config.yaml
n_layer: 19
d_model: 160
n_head: 5
n_kv_head: 1
head_dim: 32
d_mlp: 448
vocab_size: 512
activation: "swiglu"
norm: "rmsnorm"
norm_place: "pre"
norm_eps: 1e-05
positions: "rope"
rope_base: 10000.0
rope_fraction: 1.0
qk_norm: false
attn_scale: 0.177
bias: "none"
tie_embeddings: false
parallel_block: false
extras: ["capped logits"]
init: "trunc"
init_std_qkv: 0.0215
init_std_o: 0.0
init_std_up: 0.0215
init_std_down: 0.0
optimizer: "adamw"
lr: 0.00272
beta1: 0.95
beta2: 0.99
weight_decay: 0.025
lr_head: 0.00887
grad_clip: 2.0
warmup_steps: 596
schedule: "wsd"
decay_fraction: 0.841
decay_shape: "pow"
final_lr_fraction: 0.05
batch_tokens: 32768
seq_len: 1024
doc_mask: true
train_tokens: 292000000
steps: 8912
dataset: "wikipedia_en"
Each number is 200 + 40 x the weight over the matrix's rms, rounded and kept within 0 to 999. Layers, rows and columns count from 0.

# layer 7 MLP gate, 448x160, rms 0.124, rows 153-182, columns 0-79
220,189,250,308,193,261,243,195,188,194,218,169,190,217,131,223,192,213,167,192,258,152,190,184,200,171,230,172,274,270,185,140,194,189,191,256,284,214,204,212,224,155,115,272,197,181,166,194,168,215,169,185,237,168,174,268,250,146,205,212,202,169,180,235,215,197,161,164,163,199,108,261,192,205,251,186,131,145,172,235
190,207,172,223,131,149,265,122,230,197,160,244,218,251,155,224,162,157,146,316,278,206,200,238,144,161,140,236,190,189,169,190,225,144,118,232,157,163,245,164,232,229,169,226,144,222,175,232,144,200,203,167,173,209,266,160,207,243,192,202,258,194,196,174,184,233,193,173,140,199,180,200,201,140,262,148,171,200,166,227
240,110,213,228,158,156,167,164,291,167,213,169,216,216,242,137,210,149,183,208,291,198,212,185,235,242,238,247,275,225,224,248,175,204,152,232,219,102,161,217,159,215,135,309,227,288,191,189,230,245,209,213,179,203,177,209,225,183,223,219,285,192,213,250,226,188,161,222,197,180,245,194,179,213,265,194,210,184,202,153
196,204,247,82,153,153,169,228,214,176,178,210,272,183,187,202,195,256,227,162,274,149,176,163,266,228,219,194,211,244,177,210,212,193,165,145,188,282,126,202,156,172,241,160,175,165,255,120,259,136,189,197,238,150,129,228,237,181,210,202,152,224,237,202,239,213,256,214,242,242,198,150,142,192,178,191,179,134,197,239
183,156,203,213,139,252,173,134,277,177,167,268,228,195,231,171,167,202,189,144,174,214,206,185,323,219,156,184,209,243,223,188,187,251,178,162,112,182,230,174,227,193,180,180,237,232,236,140,167,247,220,229,211,207,190,191,165,191,212,232,165,187,262,222,214,130,142,196,142,179,213,244,148,136,154,224,155,191,200,158
236,210,161,291,238,225,201,141,169,172,211,253,230,201,247,195,211,187,223,157,165,257,180,172,228,149,218,177,179,188,222,222,255,182,235,197,168,313,160,228,178,209,133,189,202,196,190,216,177,130,207,136,170,178,191,196,224,248,149,189,177,249,208,187,161,195,174,159,218,250,155,272,174,163,208,159,201,210,175,202
247,155,186,159,127,136,174,232,197,174,274,197,326,150,191,141,184,208,272,221,195,246,185,257,175,196,253,250,269,261,165,164,251,253,176,202,202,200,105,143,243,194,150,220,217,197,230,178,167,142,85,170,223,196,258,238,192,213,190,255,213,227,180,196,239,160,195,232,255,243,158,221,101,210,179,170,209,179,148,228
207,186,238,159,153,208,199,176,185,204,199,227,203,177,286,174,161,255,217,228,213,194,259,114,214,239,201,160,203,183,200,163,250,198,231,279,160,203,191,209,228,208,118,190,204,222,174,209,161,178,206,293,216,227,227,121,187,171,194,177,287,262,215,231,224,200,191,167,193,219,247,213,240,128,147,136,238,182,186,200
232,150,213,184,202,264,161,178,250,218,195,221,271,259,201,195,105,194,223,271,181,193,222,196,202,143,160,270,172,242,205,183,182,189,242,118,248,182,116,240,199,185,205,175,197,163,201,232,158,153,148,198,173,138,115,198,146,148,173,153,243,274,228,233,141,207,204,128,246,162,261,273,171,154,144,149,132,173,186,237
224,60,141,267,195,271,205,154,242,242,185,207,209,159,214,140,230,225,176,167,244,214,262,214,169,199,256,163,212,222,165,198,226,274,193,206,178,276,129,119,172,221,206,337,167,194,194,180,215,121,141,157,133,192,183,228,202,203,213,254,263,214,177,194,191,170,369,223,170,210,148,188,170,168,180,290,166,88,215,101
229,177,204,234,205,214,212,210,264,153,167,181,249,178,160,267,140,209,148,212,191,181,210,203,216,246,214,192,278,204,127,241,325,211,169,206,173,216,189,146,237,172,151,188,209,175,165,189,220,126,133,162,213,194,259,155,198,244,222,196,260,197,156,200,220,237,228,225,213,208,174,189,171,216,240,192,183,202,170,165
216,142,193,223,177,191,210,255,227,157,228,204,238,247,205,182,155,203,262,248,166,236,191,221,116,198,204,242,240,181,138,184,240,159,199,247,248,233,183,187,243,160,234,202,263,185,227,262,226,195,170,211,237,138,175,172,241,302,233,244,194,235,190,193,225,211,168,264,201,271,170,190,178,167,202,151,168,192,257,220
193,179,225,102,204,143,214,252,179,272,122,212,141,195,234,272,136,343,306,231,211,113,217,148,234,260,228,160,247,183,211,214,202,232,211,207,195,234,126,238,220,185,236,177,159,138,174,201,222,235,244,224,190,246,181,266,256,214,230,161,190,197,166,206,224,200,253,253,198,186,160,261,130,119,252,169,226,116,204,248
264,142,137,214,206,324,152,89,238,237,242,205,248,212,196,213,160,197,228,160,176,170,159,204,261,187,172,128,180,155,163,214,254,169,290,230,146,213,193,224,187,251,275,252,219,218,182,238,219,200,185,177,172,87,170,222,164,236,227,221,213,202,232,176,127,281,212,146,189,270,158,171,183,199,216,161,161,165,186,170
296,194,247,232,215,235,155,126,172,225,224,173,207,261,200,183,176,250,149,160,208,217,241,192,235,216,216,220,237,139,188,289,282,218,156,201,166,176,216,198,202,231,235,208,229,144,168,148,223,208,193,152,123,223,253,258,194,172,144,121,231,241,254,174,223,143,249,190,182,183,216,149,157,191,224,195,222,152,157,152
161,176,139,181,188,170,134,171,230,236,256,226,212,195,190,168,203,246,295,144,276,185,214,223,272,151,290,151,235,258,230,175,224,226,231,167,166,239,204,238,235,142,211,173,161,191,200,115,196,96,250,168,158,269,171,311,201,217,150,211,255,239,238,205,189,226,147,159,213,251,198,152,168,202,155,257,214,174,170,161
162,203,153,273,220,191,231,223,221,140,154,219,250,206,137,193,188,204,250,163,172,228,251,159,157,182,227,187,239,133,139,247,215,237,207,288,270,211,203,232,181,219,164,212,181,217,172,215,278,229,220,181,207,224,168,187,281,196,271,225,234,204,181,222,230,273,179,238,85,240,163,169,215,237,177,191,222,140,184,174
176,230,173,210,186,154,154,182,165,256,229,179,140,233,209,154,205,153,280,198,221,201,200,239,185,133,278,189,251,143,190,144,195,190,190,189,214,213,148,215,223,220,169,169,259,218,179,163,215,148,204,175,239,266,189,224,193,165,165,167,218,155,227,164,143,207,190,200,189,203,119,130,168,247,185,233,208,195,140,199
229,113,225,213,231,192,187,154,199,248,177,161,226,176,203,180,140,121,177,159,182,200,277,302,189,220,194,188,190,296,216,192,111,244,202,141,209,157,180,246,260,221,230,187,187,231,183,216,191,210,153,168,206,191,217,242,176,150,155,205,176,152,234,172,249,233,168,192,202,178,154,205,200,215,216,196,108,121,163,111
204,162,268,193,176,233,250,250,162,144,199,173,239,144,208,185,119,157,174,110,196,172,146,265,217,174,93,216,139,167,216,249,216,153,208,120,249,227,279,151,227,217,228,198,191,163,215,165,158,172,225,235,198,115,205,220,194,243,167,204,222,237,190,178,124,177,246,251,218,245,234,170,164,172,193,112,244,171,204,190
231,191,194,204,202,190,203,237,276,180,220,209,250,211,235,188,260,210,233,193,243,193,179,251,220,111,227,207,161,211,214,216,167,199,260,246,214,220,181,127,240,219,235,203,143,185,250,235,212,172,169,195,173,198,217,231,228,187,226,231,239,209,177,162,189,194,156,204,282,232,226,209,178,182,253,194,168,195,257,183
218,185,262,247,137,226,228,214,180,207,251,167,242,201,251,146,163,250,182,213,248,200,193,192,179,201,195,235,178,255,223,262,222,184,103,155,112,208,261,195,172,212,212,228,240,136,215,219,180,273,177,145,181,208,234,219,283,188,206,223,185,160,118,171,160,235,187,224,181,228,218,215,253,169,186,239,185,187,260,151
181,183,116,177,231,207,184,231,172,218,240,222,224,205,167,165,131,222,190,230,190,204,210,245,130,233,245,203,312,140,201,236,182,148,178,243,303,264,185,254,217,159,259,198,255,121,162,206,169,236,230,234,212,208,144,278,183,187,206,211,242,209,211,237,224,229,279,189,221,205,256,177,278,208,181,165,254,137,175,213
224,151,149,203,152,242,197,223,203,228,252,201,219,157,230,88,148,117,227,200,156,241,275,202,177,196,276,147,178,200,244,224,200,210,167,153,203,137,217,198,168,212,198,215,286,186,208,134,173,221,246,167,226,206,207,237,193,252,237,236,214,229,176,262,141,205,182,208,203,165,196,182,207,252,179,207,192,193,204,136
144,193,149,184,181,211,215,177,154,217,276,178,202,160,74,172,225,199,205,199,222,201,243,214,208,228,206,155,278,195,309,214,234,206,251,234,192,162,234,199,233,192,168,259,223,111,198,236,176,218,205,166,193,193,225,214,200,195,203,265,257,151,166,173,152,241,222,170,257,235,165,204,252,190,239,226,165,225,188,210
227,192,295,277,203,194,152,197,227,233,194,205,194,103,175,197,185,229,219,166,185,248,186,245,191,147,233,164,212,256,234,205,161,235,165,215,217,228,125,237,153,219,201,201,262,262,190,203,91,200,193,164,215,161,201,168,197,170,161,279,184,190,144,265,163,200,198,175,250,207,185,134,233,195,243,195,198,195,130,167
208,180,184,197,167,240,157,182,269,187,140,208,183,221,213,133,176,186,270,100,60,145,210,265,234,202,217,197,244,149,122,209,191,175,127,149,241,184,236,210,192,224,196,226,169,250,137,234,184,236,257,163,231,211,219,191,216,182,271,137,235,246,205,215,208,210,241,264,201,191,269,200,215,267,285,207,215,201,129,110
200,153,194,148,139,165,205,159,269,102,195,248,218,192,197,158,167,249,220,220,249,209,242,167,155,219,170,195,116,235,240,202,244,133,147,149,194,172,171,169,241,195,183,270,182,231,201,126,220,205,164,219,185,217,153,198,200,192,296,228,213,166,172,209,189,267,223,211,150,235,207,230,155,210,186,231,193,171,219,234
213,175,240,193,251,175,254,203,240,161,186,213,154,150,239,240,229,218,181,173,200,304,180,195,233,233,228,191,215,202,133,188,195,206,230,242,241,181,182,213,183,192,307,224,165,203,214,207,225,169,174,273,225,173,208,219,231,289,182,210,206,183,241,232,133,153,223,196,164,266,188,232,253,184,182,239,200,155,276,202
189,167,202,152,164,253,232,212,206,244,181,232,239,221,131,154,150,275,212,131,175,212,286,230,159,234,236,97,227,210,197,171,198,229,216,205,221,226,146,195,221,256,278,248,261,102,224,215,191,188,156,218,182,194,133,284,272,194,245,225,171,208,214,163,171,268,221,150,277,228,210,227,244,232,166,246,178,130,231,233
# layer 7 MLP up, 448x160, rms 0.117, rows 153-181, columns 0-79
154,176,190,192,163,219,259,186,207,211,152,121,177,226,231,216,224,175,188,159,241,191,196,177,179,198,177,278,198,247,239,229,194,220,269,159,302,156,169,209,223,171,170,143,218,199,249,202,192,92,222,240,212,143,208,248,205,189,258,210,139,203,150,133,202,176,203,289,250,178,235,235,180,211,170,190,200,161,222,172
222,187,242,205,195,158,210,140,103,248,223,252,170,212,141,111,187,191,146,151,251,237,181,261,221,183,188,230,239,247,215,141,145,178,139,226,239,159,145,76,241,296,183,257,281,192,176,196,178,240,222,183,139,231,233,189,211,198,296,177,234,162,231,295,145,224,264,209,244,178,247,221,188,163,263,155,246,194,184,235
204,232,250,170,217,223,165,200,203,227,175,235,220,185,152,214,160,226,220,218,199,225,110,222,132,242,180,211,193,275,159,221,226,208,160,192,165,214,193,220,157,240,199,274,187,198,186,201,149,179,208,204,187,223,259,219,192,217,216,180,169,146,145,134,200,133,167,234,170,239,224,127,227,191,161,233,158,272,221,292
235,171,214,168,229,152,187,254,190,272,215,168,204,257,153,171,151,156,167,216,204,255,246,245,114,243,235,273,165,205,260,198,224,179,197,195,236,241,202,145,265,161,210,231,179,267,194,255,153,112,208,205,221,247,218,152,198,199,136,214,219,149,143,187,223,228,140,164,237,192,146,226,216,244,180,203,222,192,116,147
276,172,205,173,268,223,135,182,280,229,273,241,224,236,232,174,179,261,260,213,190,122,156,197,256,191,166,222,134,220,274,192,134,169,182,201,155,153,232,171,146,156,180,177,108,100,237,206,240,232,215,262,100,234,200,232,240,195,198,255,238,243,204,226,244,197,262,151,206,222,243,174,188,197,197,151,183,214,330,188
160,235,138,218,252,232,235,234,284,256,271,168,219,209,204,176,177,141,152,250,204,109,215,192,137,228,148,190,187,212,227,207,152,199,157,201,213,171,172,187,248,160,251,125,238,126,244,188,192,212,305,120,148,231,209,195,213,194,263,209,155,142,225,234,183,201,198,249,230,178,179,179,177,188,117,167,230,244,231,211
179,204,191,166,202,246,139,174,168,213,220,153,172,274,225,265,173,188,208,157,225,199,174,247,181,272,230,190,214,216,153,134,162,217,249,221,138,253,195,177,224,152,240,241,197,256,211,217,185,198,201,245,159,176,200,139,114,198,230,150,226,183,202,262,144,194,219,196,148,175,223,205,248,139,149,282,155,217,220,177
218,190,235,195,163,109,134,265,152,165,298,167,130,229,180,95,183,138,177,209,190,241,202,209,196,257,183,207,154,217,152,237,190,216,196,200,233,189,103,142,179,232,280,211,164,185,133,164,159,229,222,229,181,222,137,194,260,152,253,228,170,203,212,233,160,218,204,173,186,186,232,168,195,206,197,222,170,236,193,107
213,233,159,264,167,128,213,230,164,240,147,175,209,266,186,132,202,186,164,268,194,208,161,238,222,159,261,101,245,220,236,189,206,199,250,221,206,165,177,206,191,223,253,245,196,203,166,206,127,143,127,233,189,187,201,221,250,152,276,211,160,148,200,201,225,203,235,161,180,238,192,202,176,194,189,140,237,179,187,248
134,269,124,255,171,244,230,207,207,176,181,195,178,207,194,166,221,141,117,184,217,284,155,218,184,205,205,216,228,160,249,212,244,273,154,197,74,257,111,188,167,235,225,191,182,208,213,182,224,187,141,239,216,256,183,234,197,175,183,284,168,198,163,249,213,268,211,259,181,184,131,240,172,173,192,259,266,222,227,244
207,186,208,264,146,223,176,163,188,152,160,206,158,159,196,213,180,210,234,165,226,185,207,235,212,235,204,120,225,204,130,210,202,187,315,190,162,164,137,146,224,178,215,210,251,128,214,213,213,134,152,236,240,211,253,208,244,168,121,209,260,173,162,201,166,200,185,195,283,267,216,261,167,213,218,307,189,216,127,228
234,208,261,158,184,180,226,141,189,209,211,187,205,192,278,198,183,210,173,177,240,185,236,156,263,260,199,208,177,208,233,183,121,211,191,122,151,176,199,129,153,272,196,170,149,233,185,157,186,223,228,236,211,215,232,165,168,174,154,201,168,227,167,181,182,155,240,134,174,216,208,202,229,116,213,235,186,191,170,154
238,213,129,138,193,167,204,172,255,187,197,212,189,229,199,210,178,224,230,147,147,120,242,125,199,205,191,173,207,152,273,158,125,236,283,225,210,255,224,168,219,248,204,171,187,167,141,158,283,242,222,229,237,223,185,163,228,170,170,160,113,202,210,167,217,195,245,167,129,197,137,281,203,191,164,163,244,158,81,186
162,210,266,239,182,126,187,224,216,153,196,255,192,159,181,168,242,250,177,241,169,152,193,166,198,225,232,186,141,208,174,232,145,217,148,199,270,249,173,180,179,215,267,204,209,198,161,149,216,188,218,227,232,202,223,197,186,125,148,181,154,225,189,193,226,205,178,206,217,228,196,251,163,164,272,177,174,233,169,225
176,216,228,221,239,302,216,115,185,196,263,257,194,147,165,177,194,187,158,279,240,201,194,245,236,261,215,196,176,196,167,162,174,169,219,230,170,154,170,265,106,147,260,127,158,155,229,243,179,218,117,148,158,192,200,245,235,150,122,199,270,204,185,196,123,239,197,188,213,201,245,154,162,229,246,200,221,193,257,183
171,226,149,123,186,284,180,230,214,134,124,165,187,156,199,248,196,226,184,276,85,100,209,174,175,219,157,192,224,150,169,160,220,212,186,222,279,186,158,212,186,201,258,141,141,226,237,195,151,156,169,285,230,175,222,202,218,140,171,161,164,179,244,144,233,193,176,289,274,244,252,292,248,179,258,114,218,130,129,203
205,188,162,223,200,121,140,217,197,238,178,251,176,206,172,185,146,278,143,170,206,217,252,228,161,143,166,206,202,218,215,239,177,204,199,225,172,234,177,212,241,243,346,192,241,160,247,147,199,203,186,186,241,141,236,138,253,176,178,176,160,222,226,213,163,202,138,283,142,184,230,162,214,235,139,158,177,201,199,335
187,197,257,203,201,164,218,261,281,248,206,120,202,162,128,231,255,167,198,216,189,209,164,172,152,211,198,227,227,253,201,210,159,200,204,230,252,164,202,251,117,208,203,253,187,181,230,210,180,319,142,212,205,206,230,195,147,261,194,154,208,218,234,153,193,168,187,208,227,215,167,241,218,267,196,151,159,233,290,168
195,221,208,173,206,172,220,274,140,204,210,207,206,126,197,169,137,239,211,205,274,218,158,156,208,183,217,218,237,208,204,145,285,192,149,283,162,220,166,193,185,106,109,262,159,208,216,225,147,253,251,166,167,230,214,191,150,282,271,232,224,209,167,252,124,206,219,199,199,240,215,178,202,103,212,187,222,194,138,183
206,162,257,269,229,253,204,259,260,235,189,254,205,192,194,145,172,151,182,128,150,225,206,241,243,192,175,194,157,209,246,189,272,116,242,154,234,168,190,137,266,209,213,100,168,159,200,166,152,229,262,101,152,177,208,202,284,249,289,268,210,183,195,203,95,244,269,181,191,287,207,192,223,176,320,133,225,188,201,184
216,200,275,310,142,170,203,176,178,234,207,180,196,265,163,207,196,209,160,239,208,154,209,177,236,133,176,263,292,178,155,154,216,223,173,232,190,170,267,230,171,164,262,184,230,209,255,203,212,287,193,219,190,208,224,174,164,172,206,131,141,258,244,144,242,212,270,205,194,219,209,247,240,156,188,203,162,220,200,265
231,175,225,199,192,156,290,95,149,234,175,195,209,156,194,141,267,260,196,190,210,190,207,237,186,157,216,270,110,203,218,217,181,212,188,180,101,205,140,137,122,275,272,168,308,191,243,199,243,151,165,186,132,251,220,172,230,191,250,159,234,137,189,174,135,201,226,189,206,170,182,165,272,185,227,217,218,198,215,226
136,199,283,194,145,246,252,185,184,200,272,228,224,131,211,210,177,157,232,270,196,197,230,230,229,176,183,184,260,249,162,163,173,146,196,167,228,199,143,188,264,177,129,208,258,143,182,188,221,144,202,238,168,242,241,265,171,201,145,226,147,265,269,217,183,205,248,240,201,312,151,238,164,252,239,164,262,190,188,250
180,232,223,221,235,189,218,252,235,195,150,183,285,208,157,206,160,145,131,213,195,177,110,189,207,189,171,260,244,218,228,147,185,192,243,269,155,236,258,277,231,155,161,169,116,210,142,192,176,217,205,154,196,169,261,193,218,207,199,150,219,183,188,184,167,164,231,170,212,245,209,211,286,126,184,191,230,196,209,257
204,198,148,221,151,202,191,254,221,200,261,197,250,209,205,209,188,168,228,132,186,201,155,136,126,228,180,195,122,145,261,160,207,149,208,219,222,180,202,227,214,232,251,225,171,210,190,171,210,240,175,268,186,198,198,147,205,108,281,159,227,174,188,143,201,227,148,157,199,153,162,203,225,230,216,220,217,154,185,221
186,229,188,178,235,253,186,200,216,173,160,253,129,205,183,235,201,236,207,227,157,226,208,138,172,186,229,235,253,189,213,252,193,165,244,201,146,226,117,242,204,150,209,226,205,196,199,158,230,140,212,175,166,222,162,245,210,145,262,143,332,223,214,138,203,154,142,228,180,159,281,266,143,170,268,206,184,197,202,261
119,178,235,253,166,212,220,192,228,156,198,145,165,231,130,189,202,164,235,160,241,187,156,241,183,191,159,165,238,258,154,214,195,228,158,214,146,225,196,161,185,228,173,317,259,152,149,200,165,233,249,221,145,182,165,213,187,133,179,211,192,155,140,161,145,201,183,172,224,183,223,238,237,167,241,188,184,171,225,252
175,186,166,160,161,194,197,178,236,205,246,197,222,128,241,210,190,261,269,276,169,153,249,125,271,210,230,221,156,202,213,177,216,170,171,157,189,212,183,240,207,212,201,184,194,321,237,140,208,232,142,217,190,240,230,180,184,97,196,181,237,148,203,172,210,180,245,273,268,151,193,224,217,189,141,171,198,188,199,192
159,203,170,81,216,207,219,272,226,183,188,284,145,221,212,254,200,180,175,171,155,222,226,168,223,259,212,226,173,242,190,167,170,164,207,266,137,151,221,216,229,219,216,187,204,237,295,184,243,154,198,247,214,166,205,168,187,226,276,202,268,220,242,181,224,240,230,227,209,168,158,148,196,205,183,234,172,236,211,186
# layer 7 MLP down (transposed), 448x160, rms 0.115, rows 153-181, columns 0-79
195,209,246,169,222,166,214,206,183,162,173,206,203,232,190,212,213,247,249,219,223,157,212,225,179,174,143,237,183,249,253,211,223,157,282,133,192,153,191,232,193,255,200,202,166,185,143,270,182,217,228,186,274,180,225,174,138,151,164,231,120,286,205,259,179,218,243,130,115,235,163,211,232,144,154,250,234,197,240,205
156,239,208,253,239,219,212,240,236,178,171,236,214,179,137,204,165,271,163,184,145,209,164,271,255,239,240,123,225,217,142,277,233,124,194,226,147,266,181,220,225,216,283,85,167,157,149,190,223,187,176,151,224,256,241,258,207,233,166,220,158,201,212,167,205,228,161,245,239,235,240,299,160,206,214,190,221,171,238,200
224,228,242,185,137,183,182,156,141,236,261,244,193,216,217,217,181,213,208,166,193,288,226,224,248,174,176,168,208,152,185,292,246,180,109,100,184,194,174,263,182,180,215,211,183,161,190,215,145,198,211,212,167,196,176,242,175,169,139,253,172,92,269,148,120,281,246,188,164,213,173,161,265,274,252,161,194,212,238,144
223,121,253,191,207,270,255,236,231,149,195,179,110,184,204,190,155,231,212,197,181,219,196,263,190,236,234,183,165,230,218,144,265,135,208,222,197,216,231,219,168,139,219,263,155,232,201,274,186,131,213,174,207,174,203,174,232,232,121,235,249,217,183,200,195,150,230,200,229,194,129,178,207,209,176,181,254,236,282,242
217,183,180,219,129,181,109,202,123,153,259,188,202,133,244,156,173,169,195,168,257,208,154,220,290,183,232,157,214,209,235,112,242,201,160,213,249,267,186,173,139,182,184,210,181,155,203,215,213,224,163,223,187,169,224,192,144,191,160,186,307,203,84,248,263,243,157,198,222,220,208,287,91,184,124,170,257,201,225,177
221,167,213,168,269,162,190,164,205,179,202,138,226,203,179,221,200,275,215,223,186,108,255,154,196,169,181,178,224,228,210,177,225,245,244,143,210,99,220,171,225,163,161,186,242,236,246,214,240,187,176,208,222,179,265,233,171,201,165,221,219,202,196,186,144,238,284,227,284,170,211,165,204,279,166,170,209,158,194,207
201,221,181,247,187,229,206,202,197,191,188,192,133,253,196,231,186,201,94,201,220,163,231,246,228,230,168,114,164,120,165,101,181,191,196,187,207,253,243,196,139,169,249,210,158,218,156,268,205,202,238,234,161,188,265,218,224,214,217,166,183,202,205,236,174,124,221,199,155,231,225,212,288,205,269,225,260,250,196,232
186,145,236,169,203,123,143,180,203,167,234,176,167,144,226,188,180,180,302,153,167,152,227,210,175,132,251,153,105,171,138,200,185,207,232,271,292,154,182,176,191,217,161,233,176,207,237,231,231,92,245,219,199,153,185,200,258,116,214,247,177,130,135,217,257,202,237,179,236,142,185,252,147,205,186,162,194,207,160,164
199,197,163,207,156,202,159,243,156,213,207,122,228,116,208,178,191,233,116,279,212,184,237,201,219,239,234,276,196,181,198,202,188,160,223,125,107,169,240,171,187,223,236,149,185,261,206,217,186,145,251,159,238,146,122,131,238,235,106,194,235,160,247,186,220,123,149,256,282,190,149,231,249,228,133,235,175,179,251,152
107,281,180,256,186,200,208,206,232,121,178,161,112,255,151,156,201,178,182,265,185,215,115,167,223,156,129,149,175,184,200,222,205,188,162,222,177,192,225,227,202,229,194,190,150,193,144,194,277,256,154,196,236,165,263,230,221,235,210,242,169,224,139,262,200,222,147,279,176,251,218,163,203,121,242,226,182,215,204,312
214,253,160,227,146,122,236,223,210,120,139,192,162,285,160,204,181,194,174,187,205,229,209,173,237,188,167,245,159,147,239,190,226,104,172,262,204,188,180,162,161,275,195,217,242,190,107,272,200,207,175,202,194,232,212,129,193,250,228,196,245,124,168,238,188,167,219,265,217,229,162,219,200,177,211,250,204,221,243,185
210,199,166,213,159,169,188,218,197,216,200,124,148,236,168,153,180,277,191,142,206,143,234,293,200,224,182,148,193,193,142,247,231,240,193,94,146,165,213,208,169,158,180,250,169,202,189,229,228,262,174,183,250,237,229,264,133,222,214,205,190,212,194,212,220,156,256,198,192,189,116,218,190,204,136,229,227,161,156,181
234,255,170,205,245,244,143,187,208,249,199,208,197,215,279,254,210,193,185,229,153,244,270,243,204,226,234,210,182,210,169,261,230,143,167,158,146,126,183,260,180,210,202,199,226,257,214,248,146,143,193,201,167,175,110,293,229,195,189,243,247,190,185,160,244,174,177,174,216,214,208,263,233,257,249,162,162,173,244,209
178,139,238,182,213,156,224,231,111,271,270,235,227,213,186,135,285,249,225,203,196,239,208,197,229,230,197,258,199,242,227,262,255,219,248,209,176,265,171,161,213,212,224,219,204,227,234,192,199,257,235,208,184,189,286,104,217,228,174,138,165,202,216,160,268,194,196,253,205,156,275,269,205,196,179,198,152,99,181,179
183,229,188,167,194,158,167,239,171,129,108,216,151,169,152,181,200,275,192,181,145,120,212,134,206,202,223,181,169,198,192,157,168,226,251,155,202,251,168,161,198,226,150,242,208,223,151,210,217,197,289,233,223,214,151,169,175,214,170,165,222,207,210,220,287,208,165,193,252,179,147,201,96,139,118,219,225,229,157,227
196,150,165,201,211,190,248,211,241,204,92,127,230,214,224,115,242,228,223,210,167,260,160,282,204,240,197,211,162,206,249,198,221,144,225,129,177,271,206,133,163,221,213,176,165,212,169,264,206,143,233,208,177,265,152,178,198,196,87,191,243,278,218,183,170,234,206,116,251,191,177,128,218,297,271,240,189,169,175,232
189,187,218,160,242,246,145,180,146,211,217,217,170,229,201,223,199,244,184,140,114,193,243,167,182,252,287,175,204,231,180,217,151,175,215,231,164,292,195,219,193,175,183,203,254,152,192,170,216,208,160,283,211,166,197,218,188,171,249,212,142,210,102,215,151,294,201,207,138,177,190,275,250,229,188,184,184,161,183,241
202,197,132,249,185,240,178,135,237,226,160,181,120,303,207,207,139,231,207,240,270,239,188,229,191,90,203,226,220,202,212,183,221,165,201,260,182,192,157,252,165,191,229,152,220,145,148,219,208,204,164,195,210,197,245,135,199,188,227,167,178,217,194,203,155,180,185,232,176,176,224,143,170,165,120,215,167,217,206,137
199,196,218,189,207,165,238,149,150,181,195,143,202,194,209,185,256,214,171,233,171,215,176,103,160,246,294,169,250,182,209,194,261,200,182,272,154,189,198,177,202,193,126,245,227,140,204,170,250,175,176,270,149,172,260,225,200,239,214,236,207,205,198,224,183,229,234,234,250,281,250,172,292,216,214,161,194,190,231,153
195,129,204,225,202,229,276,167,222,216,175,228,199,239,196,142,171,130,199,105,217,218,234,193,199,193,214,168,186,186,163,129,223,230,194,253,259,279,187,144,209,188,234,145,214,197,214,261,230,201,223,155,232,228,203,219,269,221,215,228,203,135,123,204,107,218,201,169,215,180,175,250,167,203,261,157,206,252,242,165
213,198,289,154,150,172,171,171,193,153,181,204,188,239,247,245,157,196,240,241,118,214,208,164,221,235,193,211,209,177,235,110,157,194,254,185,194,123,267,191,243,180,172,180,196,211,223,230,187,202,206,154,232,181,186,173,169,175,150,217,183,151,267,269,252,205,131,120,161,214,181,229,131,188,230,200,196,256,150,197
132,178,200,213,216,198,200,169,227,245,228,198,234,169,248,237,190,201,255,249,106,254,198,167,213,122,196,226,177,131,189,210,225,66,256,217,128,231,194,219,226,215,244,134,278,164,128,154,220,194,146,230,218,165,183,204,187,249,153,195,169,187,252,197,202,189,185,170,298,196,170,138,154,219,158,166,214,185,191,216
243,191,181,209,214,167,193,202,160,274,185,206,221,265,168,173,252,217,251,215,263,183,198,204,205,219,215,184,207,230,237,291,200,283,180,149,181,155,270,193,269,198,282,205,195,205,163,291,211,181,225,166,221,237,245,235,196,204,194,138,177,153,198,199,188,209,263,185,258,97,252,186,215,115,223,139,208,150,95,206
158,235,144,267,175,172,212,216,177,150,139,168,169,141,187,154,155,230,166,181,229,117,165,232,260,167,158,134,242,144,236,95,207,217,222,111,117,215,218,241,216,185,161,222,191,200,163,189,204,191,165,150,206,231,276,207,245,164,175,186,246,195,153,195,118,164,196,127,197,199,170,197,191,224,207,274,179,184,120,207
181,239,239,166,122,198,191,206,220,205,170,239,195,116,194,210,213,213,181,249,218,174,234,245,253,99,220,129,286,260,172,207,168,185,259,198,247,212,208,195,168,247,214,178,154,186,207,186,213,232,195,133,212,124,180,262,233,204,184,198,217,219,150,160,94,158,248,254,209,202,178,198,195,247,232,239,228,265,207,117
189,135,210,200,154,266,218,149,165,205,221,244,208,262,224,193,110,225,226,191,130,231,201,167,202,267,244,162,204,194,196,86,168,233,171,175,232,202,194,177,221,118,284,211,201,130,192,224,236,206,239,242,214,195,245,205,229,250,181,202,242,214,169,234,170,181,202,268,301,255,171,165,185,208,226,194,116,181,214,235
170,222,166,238,207,149,254,204,236,180,194,158,146,201,153,180,184,202,179,155,198,245,154,199,236,165,176,191,233,159,215,140,172,212,187,201,114,111,230,173,219,136,241,207,181,223,268,207,195,152,225,220,119,196,181,206,281,214,238,150,237,159,237,208,160,263,201,182,167,166,187,137,235,184,185,250,162,193,201,291
219,168,200,236,252,200,179,195,274,249,83,199,132,254,161,184,210,176,242,120,191,206,184,160,241,293,168,222,222,213,134,290,194,207,168,214,210,146,143,142,153,264,192,124,184,261,142,189,216,134,176,155,203,237,215,168,232,197,230,186,218,168,198,183,220,181,180,157,211,161,227,181,201,240,215,178,261,245,280,254
205,158,155,148,202,185,161,241,108,214,232,305,151,222,162,274,186,220,194,187,249,147,201,199,187,222,166,194,169,220,197,266,221,166,188,206,192,150,230,182,277,220,185,173,263,224,179,183,258,199,224,195,205,211,198,204,242,194,159,270,172,220,234,228,237,156,212,246,137,261,166,194,156,141,265,233,207,190,197,194